From a checkpoint of a small transformer trained on Wikipedia.
Architecture: RMSNorm before each block, rotary positions, no biases in attention or MLP, tied embeddings, capped logits.
Each number is 200 + 30 x the weight over its row's rms, rounded and kept within 0 to 999. Layers, rows and columns count from 0. The size before them is the row's rms in percent of the matrix's.

# layer 10 attention output, 256x384, rms 0.0613, rows 73-109, columns 192-383
100,240,212,192,200,203,187,190,212,192,206,210,169,228,199,187,201,167,203,224,199,231,199,192,209,205,171,167,201,184,206,197,216,186,180,237,223,199,237,212,225,210,192,185,188,184,151,185,196,199,218,189,180,220,221,248,205,242,199,202,231,186,204,202,235,172,218,207,267,173,133,191,129,225,215,202,177,207,167,251,166,174,182,169,196,255,136,137,222,166,225,151,219,250,206,260,199,223,136,157,205,282,227,141,220,225,105,234,295,186,194,145,240,125,182,158,179,160,243,235,242,141,204,176,213,162,195,155,139,178,186,188,194,238,175,219,197,193,220,187,173,171,201,174,178,195,227,240,213,214,216,209,209,206,238,215,221,183,224,191,212,176,213,172,210,183,226,198,175,179,185,200,196,221,232,208,220,214,232,199,200,203,217,195,209,136,231,210,211,183,221,210,188
086,172,215,199,168,194,213,189,183,201,153,209,215,222,174,193,208,207,190,195,241,212,232,188,171,178,228,192,241,210,222,174,191,237,233,220,178,222,229,198,190,228,146,181,198,184,195,156,174,188,173,186,201,183,236,187,241,237,184,210,190,225,207,243,181,241,217,242,177,227,170,191,201,246,189,239,176,230,122,220,327,153,227,229,208,244,219,257,196,216,193,108,152,237,133,165,154,191,180,239,213,258,163,218,153,223,146,209,234,160,186,163,174,215,275,171,237,222,146,203,213,208,204,143,239,144,232,138,191,193,189,243,182,175,182,211,220,137,215,211,220,211,215,240,203,189,155,218,182,202,191,223,202,213,209,202,235,194,195,180,187,162,185,226,191,188,183,199,205,170,206,192,184,221,190,202,186,222,218,211,231,202,200,204,248,225,218,214,200,231,208,210,206
103,165,214,220,196,201,222,202,213,181,175,203,209,193,185,219,186,191,214,202,211,205,222,160,206,199,161,192,232,189,189,238,202,202,203,206,215,197,192,199,205,214,196,201,178,190,209,167,234,203,209,210,230,235,181,186,217,254,202,225,218,221,192,207,184,252,240,274,205,155,209,167,206,202,189,222,167,209,158,267,166,137,209,187,193,204,228,150,133,255,195,171,181,158,202,130,271,234,185,160,170,123,203,239,99,150,248,306,281,218,254,213,179,201,154,109,293,179,194,180,246,184,109,232,170,217,194,262,197,187,195,149,197,209,222,211,180,213,190,187,203,202,206,211,227,197,183,225,208,213,206,235,170,179,175,226,217,186,188,186,196,178,208,192,216,201,201,205,212,225,212,204,218,187,209,181,192,198,163,216,207,228,211,172,183,214,209,185,223,177,206,187,205
095,148,188,202,178,194,202,208,193,206,164,218,192,192,183,174,199,192,182,219,144,182,134,200,223,208,198,230,239,171,195,220,211,199,172,199,230,204,213,189,202,209,183,192,221,212,209,194,239,168,242,206,198,212,212,168,216,191,199,206,212,218,222,202,193,162,195,228,177,144,181,113,177,263,179,279,252,153,200,155,250,255,171,227,212,170,206,108,223,179,214,189,165,144,291,204,177,199,246,216,224,186,117,140,168,151,226,208,185,229,251,235,260,125,177,186,152,178,144,240,138,130,207,189,232,275,168,140,193,201,217,222,150,172,192,167,158,200,219,219,194,173,211,249,162,176,189,202,207,190,199,213,188,247,198,166,204,227,222,181,192,136,196,177,223,192,209,195,192,216,211,215,212,215,210,222,245,250,185,204,212,238,234,191,177,166,200,257,235,158,224,200,226
085,204,221,197,198,185,228,153,209,249,198,159,170,220,190,190,197,243,208,177,175,227,184,172,193,197,198,202,190,151,193,185,212,192,186,202,190,171,197,202,188,220,190,201,238,172,218,215,211,237,192,194,221,149,162,159,222,183,187,170,202,218,230,211,216,271,187,207,164,288,208,204,231,166,128,208,173,259,240,207,267,180,269,294,239,182,233,133,154,258,201,237,201,209,199,208,176,279,199,240,158,155,250,218,222,139,247,147,207,212,178,196,153,197,229,222,159,227,205,243,157,206,207,204,217,156,181,205,196,191,179,244,169,146,171,233,206,184,169,197,241,181,178,207,195,242,201,204,214,250,227,198,148,165,220,136,180,198,220,262,216,184,179,210,213,144,174,202,200,203,246,180,154,248,155,184,195,144,203,180,258,162,183,161,215,220,181,223,164,219,224,180,211
107,161,174,213,215,233,185,185,191,201,182,170,173,216,239,245,196,193,227,212,215,217,218,220,229,172,175,183,185,200,212,169,183,194,198,201,226,196,215,201,215,198,184,201,153,199,194,195,227,210,168,200,190,213,209,195,189,180,205,227,209,211,207,226,211,210,235,166,214,229,273,189,122,310,74,230,213,192,206,176,214,174,174,201,218,190,233,196,247,217,225,122,216,164,258,204,142,220,182,186,153,163,250,184,229,180,247,169,197,208,204,223,205,189,238,123,197,203,226,156,192,164,199,254,184,220,203,151,156,136,215,181,196,216,193,204,212,160,234,230,137,166,201,226,181,204,169,216,196,221,195,212,175,202,170,163,209,215,195,195,220,197,180,191,193,193,222,208,195,223,210,228,189,175,187,181,188,181,187,222,215,178,162,142,212,212,211,176,209,192,174,198,131
091,202,201,232,198,194,207,220,187,183,223,203,137,205,216,208,233,173,193,228,190,205,217,201,220,202,201,192,208,203,210,197,217,186,164,230,165,168,202,194,224,220,180,240,191,189,219,208,213,190,189,206,227,197,209,208,179,212,206,183,202,215,190,188,236,219,243,219,193,224,236,220,189,200,240,237,149,212,217,200,277,190,148,161,165,182,161,215,196,195,242,171,165,312,218,280,227,187,253,185,164,113,208,191,202,224,189,266,151,155,227,148,143,193,187,258,197,141,180,208,206,127,210,194,273,231,184,213,287,187,247,240,209,206,192,158,241,215,201,194,177,220,197,230,205,221,185,213,209,182,224,224,231,208,214,189,210,194,196,186,177,151,220,175,227,219,174,218,235,193,209,239,183,173,212,162,222,234,151,212,192,199,208,257,164,210,206,218,208,230,160,228,228
091,166,209,215,173,210,224,167,199,218,219,258,200,193,204,184,173,193,198,160,249,201,216,202,237,203,214,225,197,182,186,172,247,203,200,194,230,198,196,238,204,218,235,217,216,182,235,205,184,215,207,218,193,211,183,253,151,188,196,180,207,158,240,197,200,277,203,180,217,170,215,193,151,208,182,252,226,280,153,235,169,180,87,223,173,216,298,230,188,167,241,237,201,174,191,239,212,160,140,156,224,308,264,120,170,198,190,207,226,296,200,243,115,183,178,290,188,204,195,179,194,186,202,234,178,229,188,240,204,200,186,179,226,212,205,227,190,195,227,186,206,204,197,184,200,204,232,190,199,205,216,189,199,182,189,201,203,213,213,189,179,180,192,207,176,170,194,209,155,174,191,224,174,174,200,214,173,189,177,213,176,211,191,185,221,209,203,201,224,190,197,174,214
102,180,193,225,164,242,245,209,197,204,219,212,214,156,202,188,186,189,205,189,187,174,190,172,268,203,186,155,200,186,197,213,235,195,211,182,186,197,179,212,186,199,209,192,184,191,206,214,169,202,199,225,200,205,168,177,214,205,187,201,207,199,189,182,202,183,186,146,156,207,178,230,191,128,149,205,276,146,136,163,225,169,245,166,235,184,120,168,233,189,196,222,251,171,216,198,185,257,254,245,164,223,255,235,246,320,184,177,289,170,191,126,256,166,204,249,187,159,88,264,247,230,281,198,191,206,229,230,299,189,177,169,204,189,217,156,212,212,219,205,205,197,186,156,220,198,200,172,204,150,205,225,235,188,204,196,217,170,203,220,221,211,199,218,182,215,197,211,190,209,163,211,175,210,187,193,188,201,216,191,231,186,195,216,194,215,131,188,214,194,188,200,193
094,169,236,188,201,181,232,163,274,257,199,261,221,222,187,172,190,211,197,158,193,229,188,168,199,226,220,232,216,203,234,182,206,145,229,199,212,205,223,191,178,184,176,167,210,207,180,203,140,239,199,232,199,236,177,214,222,206,219,205,175,195,201,220,208,198,246,210,190,190,246,248,185,210,213,299,183,212,222,169,158,212,206,245,192,179,228,167,173,178,285,263,215,240,236,200,265,210,132,208,169,235,176,209,215,192,187,152,209,193,186,200,185,206,190,166,225,174,156,210,205,178,202,223,217,191,195,185,234,156,224,156,210,248,263,183,179,201,146,307,201,208,238,209,278,275,173,226,182,199,232,184,218,136,210,219,224,251,215,200,171,156,237,199,220,139,192,169,191,189,79,204,134,202,155,173,248,240,225,205,203,186,207,156,113,161,235,230,168,178,195,252,207
095,200,206,184,222,216,184,231,200,210,185,194,212,200,209,208,226,198,211,193,224,217,209,201,205,211,157,225,218,202,230,180,208,177,216,263,214,213,193,193,220,220,201,196,187,180,207,203,210,219,215,245,221,253,190,212,180,176,165,193,247,189,199,173,186,222,168,178,169,230,138,242,191,220,170,178,201,165,244,247,152,206,271,208,266,237,229,269,140,175,171,213,183,157,211,160,124,284,239,250,192,211,220,232,225,262,160,188,287,178,258,236,199,206,186,195,225,165,181,223,184,158,94,164,173,192,220,199,321,172,198,210,192,200,215,205,179,184,218,182,186,197,203,209,166,180,244,173,190,215,214,176,211,208,217,194,207,220,194,228,162,166,223,228,199,166,193,188,198,190,182,188,207,184,210,182,214,181,206,208,168,212,189,187,179,160,209,251,225,204,238,190,222
093,175,180,182,225,184,227,214,190,170,241,179,183,216,192,227,185,213,216,158,199,233,171,220,181,182,191,193,198,175,142,210,185,210,155,187,192,229,182,187,229,179,207,209,208,211,196,203,227,170,269,226,198,172,194,211,214,198,220,203,217,189,205,181,180,214,171,168,197,121,162,176,158,262,185,194,270,208,239,214,159,267,171,185,278,215,165,199,246,223,226,155,174,185,203,210,218,236,234,177,101,132,232,209,150,162,198,161,233,97,221,161,207,146,277,218,194,136,187,202,158,197,221,179,216,233,232,178,235,213,196,226,220,197,205,173,179,164,176,142,215,202,200,138,188,161,195,188,179,238,248,207,184,211,213,166,258,234,212,188,165,193,156,196,150,183,203,231,215,199,229,209,156,192,227,195,218,209,207,197,148,272,194,202,167,178,196,151,211,166,211,126,250
086,197,209,191,202,190,187,166,192,174,194,218,214,216,242,222,198,200,176,215,227,214,236,182,186,237,193,220,190,199,231,205,191,201,208,228,189,229,189,227,187,229,196,192,232,204,234,196,180,247,184,189,210,154,176,220,186,203,214,199,168,199,168,197,206,178,248,241,245,263,173,257,232,191,213,213,197,217,194,244,187,221,226,203,252,102,248,200,270,145,212,256,157,194,189,221,225,201,146,143,151,201,247,148,174,238,221,179,160,200,245,221,210,155,169,158,207,192,168,169,245,222,251,154,240,185,247,142,203,265,200,171,206,222,250,184,192,255,210,194,200,223,163,157,222,226,239,195,202,149,188,212,205,191,255,238,170,230,175,231,198,232,197,212,235,215,253,215,181,191,218,195,226,139,209,234,195,197,249,221,126,217,185,208,193,150,202,173,193,214,207,210,188
094,170,180,201,185,197,199,220,177,206,221,207,216,171,187,191,186,205,183,198,207,184,223,206,203,204,166,187,192,196,196,194,251,234,185,210,207,197,176,216,198,243,188,183,202,194,264,198,188,211,207,209,189,224,194,195,208,227,161,203,186,219,228,237,175,172,182,279,192,219,130,208,253,215,205,169,237,221,198,95,206,181,153,162,264,240,173,209,198,230,141,247,131,179,214,166,195,281,165,147,202,184,271,239,204,209,244,196,253,247,224,213,221,201,166,176,177,181,178,186,231,254,230,257,100,156,197,175,156,212,244,163,240,187,183,224,270,214,231,187,229,203,209,216,206,207,216,199,205,165,197,212,197,213,191,179,160,180,220,192,210,197,177,212,200,190,208,171,177,230,205,235,239,162,226,210,197,168,201,218,214,191,215,230,215,212,198,188,243,209,161,193,185
098,190,204,209,172,212,174,205,231,183,159,192,208,204,187,182,203,187,213,184,200,191,238,195,197,171,170,198,193,181,201,209,194,211,168,236,209,205,197,210,204,200,221,204,207,242,208,191,218,244,202,242,202,238,255,184,210,228,217,202,221,214,206,184,166,219,263,183,223,200,176,197,195,178,231,193,204,308,217,158,197,148,176,158,142,256,79,253,199,179,236,235,213,261,138,215,191,242,208,196,215,209,179,224,228,229,199,202,166,237,174,225,146,165,136,200,253,156,212,246,98,210,171,236,157,162,158,255,235,204,202,184,233,211,163,207,191,197,229,184,187,225,184,201,223,204,182,184,211,182,169,219,213,199,198,214,217,202,206,200,207,194,172,166,204,205,195,226,215,204,165,205,223,197,189,195,214,227,196,233,201,210,179,218,193,230,206,177,207,205,203,202,203
092,208,186,238,196,203,170,205,180,201,235,182,188,273,214,199,218,226,163,190,203,173,189,207,199,209,188,247,177,225,230,201,189,193,221,189,231,252,172,185,205,203,188,185,182,188,154,163,216,190,174,213,185,211,220,191,227,214,158,216,191,198,175,250,200,203,177,229,248,165,188,209,204,195,144,155,140,167,177,183,253,223,155,192,319,203,217,123,156,133,177,208,172,197,151,188,265,216,313,171,153,210,200,186,269,154,175,204,247,167,241,176,161,226,187,196,163,186,166,178,243,260,275,224,201,160,181,220,174,204,199,233,184,168,215,196,185,201,203,256,187,252,220,226,185,269,180,192,183,159,179,219,191,193,186,189,189,168,179,213,206,210,178,208,204,189,194,194,208,212,177,220,180,217,219,171,183,211,219,231,225,205,160,172,198,254,164,169,214,226,195,183,209
098,172,199,196,206,222,216,212,201,201,189,229,202,165,205,214,209,191,202,199,189,200,221,203,190,223,178,191,188,169,199,209,198,179,192,197,191,197,194,191,196,206,197,186,187,206,195,188,197,216,210,207,166,217,222,171,195,200,211,216,214,197,196,233,248,170,174,162,198,192,179,282,247,238,253,180,281,157,122,96,231,181,239,140,209,86,192,186,181,248,216,231,144,176,169,232,124,191,199,141,249,184,232,202,167,233,180,192,228,195,250,277,233,173,142,218,245,254,199,226,241,199,229,206,122,240,291,138,184,221,167,199,207,171,172,183,199,194,212,179,229,197,187,203,187,188,203,167,179,188,187,210,188,162,221,180,222,235,176,167,202,194,217,169,213,228,217,206,213,222,208,205,190,185,174,183,205,176,162,175,181,182,212,180,215,198,199,190,181,196,252,187,170
098,227,201,181,192,195,203,174,194,189,210,235,200,179,202,210,195,195,193,205,173,173,193,204,195,193,222,211,216,167,194,218,159,239,181,187,193,206,189,170,185,181,181,233,216,205,193,205,199,222,188,200,199,195,234,193,180,206,180,182,213,193,208,220,201,240,141,266,253,176,227,242,177,245,253,212,309,174,229,129,187,128,202,197,201,179,198,232,249,166,233,157,206,250,241,205,147,171,242,168,159,178,210,189,149,173,260,264,139,189,176,225,174,249,176,226,230,114,243,206,198,195,241,160,115,176,254,173,185,225,170,205,215,209,192,153,199,229,192,220,215,196,217,205,206,199,194,209,192,198,198,196,199,200,183,197,214,230,198,218,186,192,191,200,226,207,217,203,239,206,211,209,208,201,183,194,179,190,188,195,206,207,182,189,209,197,188,206,190,220,226,206,192
103,241,169,202,193,213,193,243,181,194,227,187,172,171,217,236,219,203,207,218,184,162,201,250,182,209,190,188,198,181,205,208,197,222,165,181,185,210,204,204,199,189,213,221,217,217,170,214,215,172,178,200,224,197,208,216,176,166,206,185,230,203,210,175,231,145,199,195,178,208,171,204,138,184,188,194,160,322,217,194,187,125,164,245,183,83,265,178,240,188,174,255,206,218,236,237,194,162,255,243,158,93,121,201,184,253,222,130,238,237,199,267,267,268,198,200,211,231,182,210,185,216,175,154,145,186,237,300,272,208,209,205,198,196,218,206,177,220,193,203,196,173,201,212,211,224,217,219,182,206,211,183,201,187,208,196,218,205,199,164,199,212,203,218,236,219,216,223,186,201,206,208,180,188,177,211,192,198,210,210,204,195,184,216,196,198,212,181,191,219,233,203,193
113,190,170,203,228,219,171,196,180,196,221,230,204,195,195,178,230,195,202,214,172,209,190,192,240,213,210,194,219,187,203,213,208,184,176,181,153,205,201,214,196,215,199,240,217,196,195,180,190,192,186,183,152,193,213,203,210,183,196,208,164,185,162,237,179,239,213,159,142,195,221,228,204,165,270,255,180,103,199,228,212,211,213,245,290,253,112,149,186,193,183,187,137,186,189,192,170,175,245,191,224,264,236,220,260,167,163,140,223,210,252,226,224,224,125,156,210,185,160,172,213,248,254,247,170,140,265,180,130,169,184,194,171,194,212,225,159,236,189,177,232,184,179,165,199,220,215,198,177,203,168,194,207,199,194,184,225,193,209,195,252,181,180,208,193,201,192,244,193,193,158,193,181,180,196,217,177,202,191,198,228,201,215,173,164,216,204,201,221,181,195,219,196
097,211,223,185,201,189,218,172,201,190,198,213,204,193,186,187,219,211,204,197,192,244,193,180,238,215,181,191,189,209,186,201,220,193,200,188,177,172,216,201,191,218,199,242,209,216,256,224,185,232,156,175,222,203,179,183,198,201,206,184,194,221,219,179,185,107,187,168,291,198,212,240,207,123,227,219,257,234,208,282,159,227,188,246,133,234,261,255,197,280,232,208,131,109,193,211,134,129,138,139,187,276,189,226,161,183,233,163,173,203,228,210,202,191,210,174,201,108,130,156,232,186,204,252,234,219,195,138,213,211,183,183,187,179,233,210,167,205,182,211,186,209,213,180,220,198,218,215,170,178,203,200,198,188,217,230,185,221,220,210,198,182,199,214,223,211,254,189,202,226,192,194,197,201,209,189,225,219,180,212,179,212,196,204,205,197,182,199,219,219,198,190,223
111,203,204,202,243,223,194,194,197,209,201,172,183,209,176,181,214,218,193,188,189,180,219,236,229,203,219,224,246,177,192,228,208,205,223,165,203,156,196,226,195,199,191,202,218,186,194,188,209,203,180,187,205,193,244,179,193,184,199,176,194,187,189,225,216,198,135,206,183,211,156,240,244,142,151,222,278,175,168,179,260,156,203,245,159,187,192,211,273,278,181,260,170,174,183,142,255,171,274,185,127,243,169,217,236,182,145,177,253,234,223,210,238,228,231,150,277,221,248,154,122,209,193,196,182,179,138,193,139,216,225,178,175,199,207,191,206,167,206,220,200,207,214,198,241,187,207,169,196,204,177,194,197,211,173,241,192,210,199,187,183,183,201,209,219,217,196,189,177,184,169,206,198,207,215,215,176,191,238,183,177,185,233,204,203,198,235,213,225,178,178,191,196
101,152,219,209,173,197,188,206,162,223,219,182,211,223,226,230,205,232,216,192,192,197,173,177,182,216,219,184,153,212,198,206,212,181,188,214,157,206,190,193,203,206,214,192,202,222,176,205,206,208,224,190,195,208,194,214,209,227,183,199,202,179,174,216,215,160,142,119,191,247,307,263,212,136,140,241,187,207,155,173,202,132,234,200,200,241,150,215,224,206,160,187,233,269,340,103,177,243,180,237,206,261,178,115,174,167,161,189,156,179,213,160,206,244,213,142,190,208,253,199,244,228,161,206,204,212,200,201,256,166,194,239,255,231,218,211,190,225,227,193,192,202,214,220,203,231,175,206,173,182,214,177,184,194,189,185,208,193,170,172,207,216,212,199,182,191,182,201,202,192,234,207,179,211,215,171,225,223,225,186,203,207,229,229,190,216,179,164,205,205,199,180,196
107,188,204,197,203,197,209,218,194,196,210,197,185,184,228,199,192,198,219,205,224,211,179,227,182,193,204,212,170,163,228,184,219,172,179,225,204,222,207,236,205,172,189,167,173,202,182,200,208,200,197,227,191,204,225,199,168,167,227,208,195,210,184,207,176,138,249,231,195,224,220,163,218,150,146,192,272,149,233,216,167,189,236,138,166,156,183,143,179,147,187,185,247,199,171,221,181,226,178,251,202,194,189,200,176,160,213,189,224,248,214,186,257,176,220,250,242,189,192,165,174,203,160,195,252,158,138,190,248,179,228,183,233,175,169,166,187,203,202,221,177,208,221,227,206,193,184,200,177,205,198,188,206,165,161,180,221,183,227,187,186,231,205,204,186,223,208,219,203,184,209,212,188,242,206,197,189,217,176,194,195,200,180,186,181,244,198,220,196,239,205,217,201
105,195,206,203,210,182,223,210,219,211,202,172,195,209,219,224,184,209,191,180,172,230,199,195,218,208,214,193,190,210,173,199,193,202,184,232,210,213,184,182,174,202,181,176,190,197,211,204,216,206,200,182,220,208,181,190,200,212,194,190,215,212,223,204,183,224,199,226,206,174,169,150,234,208,201,123,234,171,184,188,254,223,192,164,272,286,189,267,327,192,250,173,206,208,228,255,161,276,214,152,213,204,144,252,168,171,220,212,115,181,249,127,269,175,200,144,96,165,194,190,222,155,270,221,281,260,236,186,210,177,181,185,177,175,201,234,211,200,182,204,202,199,220,188,191,228,180,212,198,186,204,192,178,159,189,199,210,208,195,229,228,220,194,201,208,181,172,178,206,198,200,173,217,190,202,194,202,178,205,190,195,211,232,152,231,155,172,201,187,193,200,185,177
115,175,183,209,191,214,200,196,176,206,181,215,199,200,198,200,206,182,202,192,184,218,200,169,203,207,199,194,181,207,189,181,192,178,193,204,205,202,215,176,187,193,212,158,179,207,169,193,187,194,174,168,210,201,161,190,173,197,191,205,199,218,189,202,177,176,216,242,113,233,226,158,142,116,304,187,225,190,271,219,259,229,145,179,215,288,194,184,185,197,208,223,229,249,145,221,188,237,127,205,112,155,229,213,200,295,118,233,168,171,175,285,171,234,142,220,115,200,215,154,197,198,166,150,195,221,155,201,155,193,199,196,203,189,180,203,225,198,215,215,223,190,191,192,198,193,220,191,170,156,226,192,220,204,228,198,185,181,187,210,185,218,231,176,198,223,238,195,199,211,185,200,202,207,205,219,236,201,188,204,214,175,188,215,213,195,176,187,205,182,198,190,184
112,207,191,224,195,201,233,229,224,231,224,199,193,186,198,149,213,203,193,194,183,206,211,188,216,193,194,220,222,198,204,219,200,203,191,213,216,195,201,176,187,221,176,193,218,221,208,233,207,200,193,161,195,214,190,164,173,175,216,203,197,197,215,207,214,209,249,177,222,169,143,221,213,213,110,141,204,129,207,147,162,160,147,197,198,139,132,123,146,117,174,269,130,118,247,133,196,201,159,221,310,197,164,196,171,193,130,178,233,245,257,200,145,262,198,161,209,250,111,194,180,197,173,148,209,267,154,179,255,195,200,194,222,235,199,189,172,237,184,180,205,217,215,205,221,178,208,204,189,212,227,169,209,214,192,263,252,178,221,196,216,231,194,187,180,212,186,194,211,175,217,202,203,203,193,175,214,208,219,202,216,212,207,173,183,184,191,206,203,214,199,186,220
114,206,193,195,133,191,199,214,197,219,200,177,194,198,197,224,174,191,175,167,222,195,196,206,163,177,168,197,169,204,165,191,184,185,177,200,206,195,199,196,214,174,202,193,193,183,187,195,188,206,223,209,186,192,196,222,183,246,186,185,218,211,206,189,236,270,223,159,172,210,106,248,285,252,223,167,158,241,167,154,200,97,247,187,134,201,329,122,140,277,168,234,152,206,166,142,210,216,210,191,258,220,270,243,175,283,223,266,123,184,211,179,275,216,155,172,153,196,191,153,199,195,162,178,246,136,154,185,158,182,215,217,242,196,185,162,208,204,218,204,153,195,207,199,182,194,213,187,196,225,217,190,196,216,184,169,215,215,212,210,167,197,209,217,209,178,214,206,186,187,220,195,210,198,209,199,220,221,201,209,207,185,220,179,210,211,193,173,211,195,186,190,191
094,216,190,183,227,198,150,188,221,215,162,188,193,221,198,222,221,203,119,219,187,210,207,220,187,200,217,220,196,170,233,198,195,155,221,210,199,232,208,211,196,216,205,227,196,222,177,244,222,196,199,219,187,185,243,172,214,160,225,203,200,180,215,179,193,208,175,277,122,262,205,222,136,196,175,245,212,238,226,225,156,179,167,234,178,197,265,234,274,241,219,217,194,159,253,235,175,272,168,164,199,197,270,228,167,235,214,224,208,200,227,183,221,316,236,217,157,193,109,190,176,242,237,265,135,131,202,175,182,198,210,194,154,229,210,224,221,185,202,158,241,227,157,190,220,179,213,216,175,164,168,226,186,178,179,210,215,219,212,205,196,159,174,189,185,241,240,222,248,144,214,190,194,229,188,236,154,146,243,187,171,248,228,207,205,199,228,234,202,147,207,221,178
106,182,221,181,190,184,230,196,182,202,164,226,203,220,226,189,212,167,231,200,209,185,211,178,218,211,203,181,201,182,196,168,206,201,206,218,184,208,188,211,226,190,169,208,174,160,198,220,164,185,168,182,227,179,209,232,170,196,202,208,210,215,220,215,203,197,225,134,157,206,217,229,209,230,155,237,216,194,208,155,165,291,134,191,279,173,222,277,201,240,214,303,183,140,259,240,104,149,134,191,177,245,216,227,177,155,195,252,199,108,175,196,259,220,211,178,120,115,207,187,172,239,191,154,154,228,206,227,235,205,237,158,192,241,180,206,188,192,203,211,200,195,231,191,250,171,226,187,254,222,204,238,216,193,211,197,241,201,161,204,189,186,202,207,206,182,183,178,189,225,218,187,231,215,183,223,198,216,191,199,218,221,175,188,190,228,227,230,169,223,221,199,211
102,215,230,182,186,216,192,193,217,206,203,237,184,187,200,227,190,253,220,194,196,209,206,217,190,223,222,194,195,239,191,209,178,207,194,182,206,184,175,214,160,183,159,173,213,203,196,215,186,205,223,215,190,160,204,179,217,188,173,181,202,198,215,192,188,213,295,215,178,161,256,179,210,226,245,198,210,211,187,176,185,221,229,312,158,109,191,187,110,254,276,232,170,132,219,197,240,276,176,196,176,196,200,267,225,132,156,214,165,237,265,241,223,238,160,156,176,199,175,166,167,103,176,195,161,240,157,201,212,174,183,208,186,173,210,211,200,205,200,216,176,189,180,228,168,184,177,189,201,201,151,205,235,180,151,212,172,206,212,188,209,222,195,163,178,241,188,219,157,209,141,193,198,200,163,233,202,220,201,245,180,170,212,200,243,238,183,197,186,207,184,192,176
105,223,172,222,205,209,230,205,227,197,209,201,215,208,196,168,189,177,172,221,200,204,225,187,179,208,201,179,207,172,211,192,176,203,183,221,230,206,165,213,204,187,205,216,227,146,216,208,197,196,187,209,224,185,236,194,190,170,187,177,206,164,247,178,205,109,204,196,173,170,215,188,201,248,258,231,197,254,179,180,197,173,163,185,281,211,249,197,208,153,220,224,229,205,180,260,187,187,203,169,264,127,230,183,102,180,136,135,200,251,196,213,256,194,189,265,184,206,191,168,210,124,210,207,170,209,176,153,147,211,171,184,212,171,191,217,217,220,213,160,194,190,199,186,195,152,191,207,229,163,213,167,213,218,208,243,214,225,242,226,168,183,238,225,220,217,208,186,208,168,179,244,195,229,241,182,227,236,236,214,195,163,212,256,204,252,144,218,265,203,201,203,215
104,210,194,190,148,190,197,203,228,199,191,191,197,195,213,172,178,183,219,239,171,198,209,200,181,222,196,206,241,201,191,170,211,174,197,195,208,197,194,226,213,212,191,179,215,218,213,184,217,164,242,191,205,213,250,216,202,229,170,213,193,242,235,214,197,187,177,148,206,154,183,216,162,169,162,246,195,208,239,180,232,178,183,203,148,219,151,346,197,110,224,138,158,222,160,238,163,210,194,283,234,108,253,253,219,234,169,210,214,153,134,140,190,237,206,133,197,215,214,142,194,181,202,260,149,185,240,142,173,233,207,221,181,203,197,193,206,179,192,201,186,200,208,206,200,180,170,183,219,200,196,170,187,175,197,192,205,202,214,201,227,175,216,177,173,152,169,213,155,190,207,208,171,184,214,194,224,228,211,207,223,181,206,177,204,187,192,211,204,231,184,247,176
098,176,174,176,196,176,216,225,201,172,201,195,202,191,201,206,199,204,207,232,198,193,188,185,210,163,182,188,226,163,205,221,215,220,203,229,221,214,183,169,201,203,196,211,213,190,187,195,231,173,199,207,215,189,221,238,184,190,197,227,184,219,209,179,188,180,179,199,194,203,144,247,164,142,278,194,129,218,259,156,161,304,146,170,228,170,190,195,190,150,208,173,103,255,172,232,208,187,241,262,174,198,258,252,231,162,241,156,216,243,238,147,166,225,185,135,244,216,164,171,231,243,214,200,224,220,172,286,165,192,185,200,199,172,190,186,190,173,208,204,192,210,220,188,222,200,214,193,180,203,216,215,199,199,179,205,204,209,193,189,190,186,188,191,230,222,179,192,188,216,177,172,214,190,200,185,218,184,212,213,173,177,180,190,157,178,174,208,195,181,215,190,190
093,213,220,200,201,218,196,171,205,224,221,212,192,224,192,210,226,205,206,209,159,198,186,206,231,220,198,191,203,228,194,168,178,219,147,195,199,206,212,200,210,200,230,207,227,213,195,189,216,211,181,173,196,205,206,209,187,173,205,176,185,200,222,189,200,257,205,225,242,153,224,169,253,201,158,211,195,200,225,163,276,155,201,167,191,302,139,219,169,203,139,179,190,237,171,222,291,175,178,232,193,243,185,252,259,316,206,210,114,170,230,244,263,91,195,196,200,234,253,218,183,216,144,204,93,200,242,266,314,164,171,201,215,201,214,213,207,195,203,204,221,191,176,200,163,201,252,191,212,210,204,204,193,192,194,209,194,200,202,173,184,180,198,218,186,173,222,221,164,184,199,184,204,172,229,194,208,214,220,226,199,200,184,191,215,183,197,202,214,169,195,174,182
089,163,151,183,195,233,211,210,162,162,198,181,219,195,188,211,178,139,145,216,147,235,228,201,206,192,223,222,202,209,227,156,202,201,195,168,175,212,198,203,177,175,186,217,223,204,161,184,188,208,170,151,189,192,192,229,232,203,191,224,206,182,197,204,195,136,182,227,171,214,242,202,230,217,227,194,131,210,218,221,216,149,188,225,144,200,248,198,186,159,255,151,178,214,192,154,236,112,136,159,221,182,197,217,148,233,252,119,237,161,183,189,249,199,219,188,214,195,202,269,196,89,172,169,198,230,156,176,202,186,183,191,175,154,203,181,179,166,177,212,189,225,231,218,159,197,225,197,181,211,201,195,201,159,201,173,191,204,188,224,201,213,175,198,172,165,184,187,229,189,207,196,214,218,227,183,224,179,180,186,238,210,193,152,195,196,213,211,225,191,203,185,176
103,215,183,199,155,226,201,201,195,196,178,206,220,195,201,188,188,169,177,226,191,210,205,202,198,193,210,224,231,166,196,225,193,223,174,203,184,187,240,203,199,205,194,174,210,187,214,192,201,172,210,203,173,217,181,215,207,222,182,213,210,215,191,207,220,226,189,186,106,165,154,165,196,167,168,211,268,187,186,201,166,180,176,147,193,220,202,271,236,221,201,224,157,134,206,115,227,145,250,225,184,192,191,159,150,150,183,209,161,189,207,201,155,123,187,146,168,247,181,153,271,299,175,179,158,128,236,235,324,180,198,199,194,163,170,213,217,199,200,207,211,198,230,172,188,173,194,268,218,179,137,172,230,228,209,188,199,206,193,225,151,187,198,185,173,226,203,190,241,201,175,208,203,195,180,252,220,211,181,185,231,154,206,227,189,236,195,183,179,198,210,203,191